{"n_layer": 8, "d_model": 160, "n_head": 5, "n_kv_head": 1, "head_dim": 32, "d_mlp": 448, "vocab_size": 1024, "activation": "swiglu", "norm": "rmsnorm", "norm_place": "pre", "norm_eps": 1e-06, "positions": "rope", "rope_base": 10000.0, "rope_fraction": 1.0, "qk_norm": true, "attn_scale": 0.177, "bias": "none", "tie_embeddings": true, "parallel_block": false, "init": "uniform", "init_std_qkv": 0.0549, "init_std_o": 0.0, "init_std_up": 0.0549, "init_std_down": 0.0, "optimizer": "cautious_adamw", "lr": 0.00248, "beta1": 0.9, "beta2": 0.98, "weight_decay": 0.035, "lr_head": 0.00624, "grad_clip": 2.0, "warmup_steps": 489, "schedule": "wsd", "decay_fraction": 0.694, "decay_shape": "linear", "final_lr_fraction": 0.05, "batch_tokens": 16384, "seq_len": 1024, "doc_mask": false, "z_loss": 0.0001, "train_tokens": 97460000, "steps": 5949, "dataset": "wikipedia_en"}
Each number is 128 + 24 x the weight over its row's rms, rounded and kept within 0 to 255. Layers, rows and columns count from 0. Numbers have three digits each. The size before them is the row's rms in percent of the matrix's.

# gate: layer 5 MLP gate, 448x160, rms 0.101, rows 244-254, columns 0-79
# up: layer 5 MLP up, 448x160, rms 0.102, rows 244-254, columns 0-79
# down: layer 5 MLP down (transposed), 448x160, rms 0.0887, rows 244-254, columns 0-79
gate244 104:152129143147132151120125110123149112083147184150141100134105103083122141144188125126126164125129078090147126107140162146101082121141063106143113123103097106099170100152122164145114122147125121128153094157197154167143130136147140102120138142
up244 105:085119146092142139127154120133139140121091119101094128106130107106120151139095147154163096085111141173152115100105156133089122119137138115147116121167121104132139100151106112107118120131131126134144146097145162143141177127135116074114144161
down244 108:094119145112133133104148121087150150107123153091135118122077165109139136142111097089092122066128126134104141144120127136116129116136075086105147084127105159087124066099137140167103088109118111118131107093142124099116130101111111159116097164
gate245 098:109108122120110088132133178158123121116104163098104135166106106120103133126124152138124125115145149102143162121125114127108127071106118114132127135108134145113108132154080155122124140104156096140115089115118091122172080146124131150109123140
up245 098:122110130103114113137124179124102133137100145108137101136150098119173147105150136145115134133138144087155113130133165129144155090182146098145136138089156119087107103159155111143066138212135172122116130125103119102133161176113082167165092170
down245 101:174158101121152114132106108149109139098130096129130149083128146135125102163147121098111157119100139157102146103121110150136163152100131126107135168115184143102187137133083160187137116086129118105146147137112123119129129121139138170162099111
gate246 101:135122129112137092112086126142139136116114145189128104178127127150117122098122085145101139095106139099099113119136121170126139178107082118096133109117106089166102142139121106138134158133124095088138091103152135132122149110167141142135121089
up246 094:109159149152118122132135117114084121161130083085134132089118155124151104140111141124143108122128100136139132142078110110132119122128105138127156153149127148096178142157126160143117083108115132157144173143130118141168098128097149121076136126
down246 092:112150127141132107124107077084096125113094164139113120121112152087112149142111142101103131121139157122127145081128164135099096148170125150127149146114144114112104124145101150153112149095169128131135140145100154167110153136129148081083153090
gate247 096:148089089123128142138110176123154156084135141111086137104121116139141111068104139139103075109138152098148093089154136106139081094109149124130137139101141126104143099154127110131159128132108148145096146116135151127145159138112136125078133107
up247 102:089088144147122146137148133156139108141108113144100122159140091141113116137162104156112109150157143151131120164115098147113161136131130140168097134141164094089104134153115126138087095128092125105114126058154140092104168127117121104147143096
down247 104:099147136105150118139094139104128135135147129130150130144123115079117135166129131108150136124123143144157154123151179107113196116124127167142149108136091162097147093096152156143090142133155144146096164116118141122101143145163148126098127162
gate248 091:113142118138113118109107112119101124132109153131098170093128113131083161163143116161119132158139103094117122122142135096110156115157084137128167100175149144092113120090142087146131154128094113133134129150152104112108094094100173191155155122
up248 093:128123125142123149148089149142106204102149145149103131127135127153088155117164116174135162098113092128086098104133126148159149143151091138103145119125091134114123138089141102140105136112113097158154139133068147117085146130135125134120141146
down248 090:123125150145140130146119119166176106176140104138140103109106131142150134178108149093112126151145121133090152134113119112139107128115158133130132099166163073160118152177137154095135096117090125119160180132138096125185127119124104137109116089
gate249 103:172175134091116108141105179095100148134159134145074117119131134109157132136129129121111151103176167109160109138132118110108170134141130105100135113083183173114122169117138122130093134132158131144102127128086076114093140075130133116121158155
up249 104:155120111108122129124147172136112163113129119176114112110122093100153169132092135132113112128105102123172153149134126066131136140094077163104108125106138126174155166126145136128132140112140101128126138136154159110110128110082146153170152079
down249 105:131127114167154112133147106139125173152104156079168108136145119101119158109150124139101141117145163156101101128106122129113157121136168147145102191168163130130157132123136121129143074096124123111141073129114188136128113156150138128110100095
gate250 103:100107111144176152150096160130150154130119085168145136102119156128120117104163086145107138127117121115125157139120119134124125133112138144073155159122147086087138121118133105154108082149127161096095101099141153085087143129093195120134156164
up250 098:144130121101158136128144153154142131119089141158112134131116127175126136150128166133101105152105168165155138080122152098128138103144120109131140127097156134143108097152165134117150154149079155127148106103124140113114178103120127102154114143
down250 102:106125121112118095133147109118144089147125178124142123144128129147108159151115134130169136133110065103110127150136126134137112134134130073112122087145129138148094135155105123125147121090142130140143155177133136161135133156073085114149156145
gate251 104:124158152126129107165137156116136137135124086103128101151140113176132178147138145162129118127144120126156105128104146086128118093128129162123165155137072094128130127171096115124148147190129100135093112134121187132141131118183063142085140094
up251 107:156130130154121137159136121153159148157126136127076117135201126123120167068174100138106135148133109106137131134159107111145131153096112138118088115131100109148134150132134127108131096145133108081144138140125135151133158138099119120100108089
down251 106:145134119140100130136120127097092184160145122132150124160139143117114093095142145149158167145131089125121091146154086140143139117123110111141084120074107181116151137136099145144115139079134111117126132126134139132114141139133169116120145110
gate252 107:129117063184157100167138110116159127118128107082108142155127101125104125148119128123122135132116123117107121131092119131132094121162102103156114141143104125141152165146119124150085120131121117110164154190108130131146113152187137151131119121
up252 109:122132143105091113146121119131114092097134136128146117156176127131097136120103114100116172122109086101138187144126128096132098142155146130120115147190116164121167100124159154108096075107101141143140113132131108141164104135127153108164115135
down252 115:151100152131149133129149122129127141104147110103115084137135118133091099147169122161178094139134137122147088109198115086097092139116130110147114072145092106077161126121112145070167147126121079124138163136115091129122145115100142131144151113
gate253 102:115110147113119148099106160125135072108085092133148102096127136132139113151065114135115084143150137149114120134129089123117155132157137099155129091150093158165134148138150130138131135134107131124171101107103126116112126070117127125137179130
up253 099:093166104104125134112117105132123112139164118123168134173130093134072134163148125153186113115090135094152124182087145171086167166132123119127153089160093138128102098112121140137116122157131126147124148155121121156139106123130133116166129141
down253 101:093156159131142136110169138177147157124145170162139126119106176126158098113121103096094138128132113129173165112137109117132101114129161148115110127109111149093171169140092170111083169103155110113110147122122150098132127102150123138154129140
gate254 094:130147114131134131125126140125132157106133123074145145124160142128085069116151158148143129112163147111116142142109126112140165101169141116151150099092122156107103118113138156138099125157135105136127159105097107096103132103119103123097080100
up254 094:120134143073118125107126139125100143168176128149122045129131129097098142104113174111167135142144092134133138135137137139134119113126157135171165126157130156161127171124123099146154166105155120149119165145135112130089109138121117093070140168
down254 095:152144101104123160098156120142143104097098153152086117112146111118164150172117137118148126081102118102164124073109120151147120112100130126117132146134111072140151163139146175174087110105127157146130111078137133121106160135096190152109131124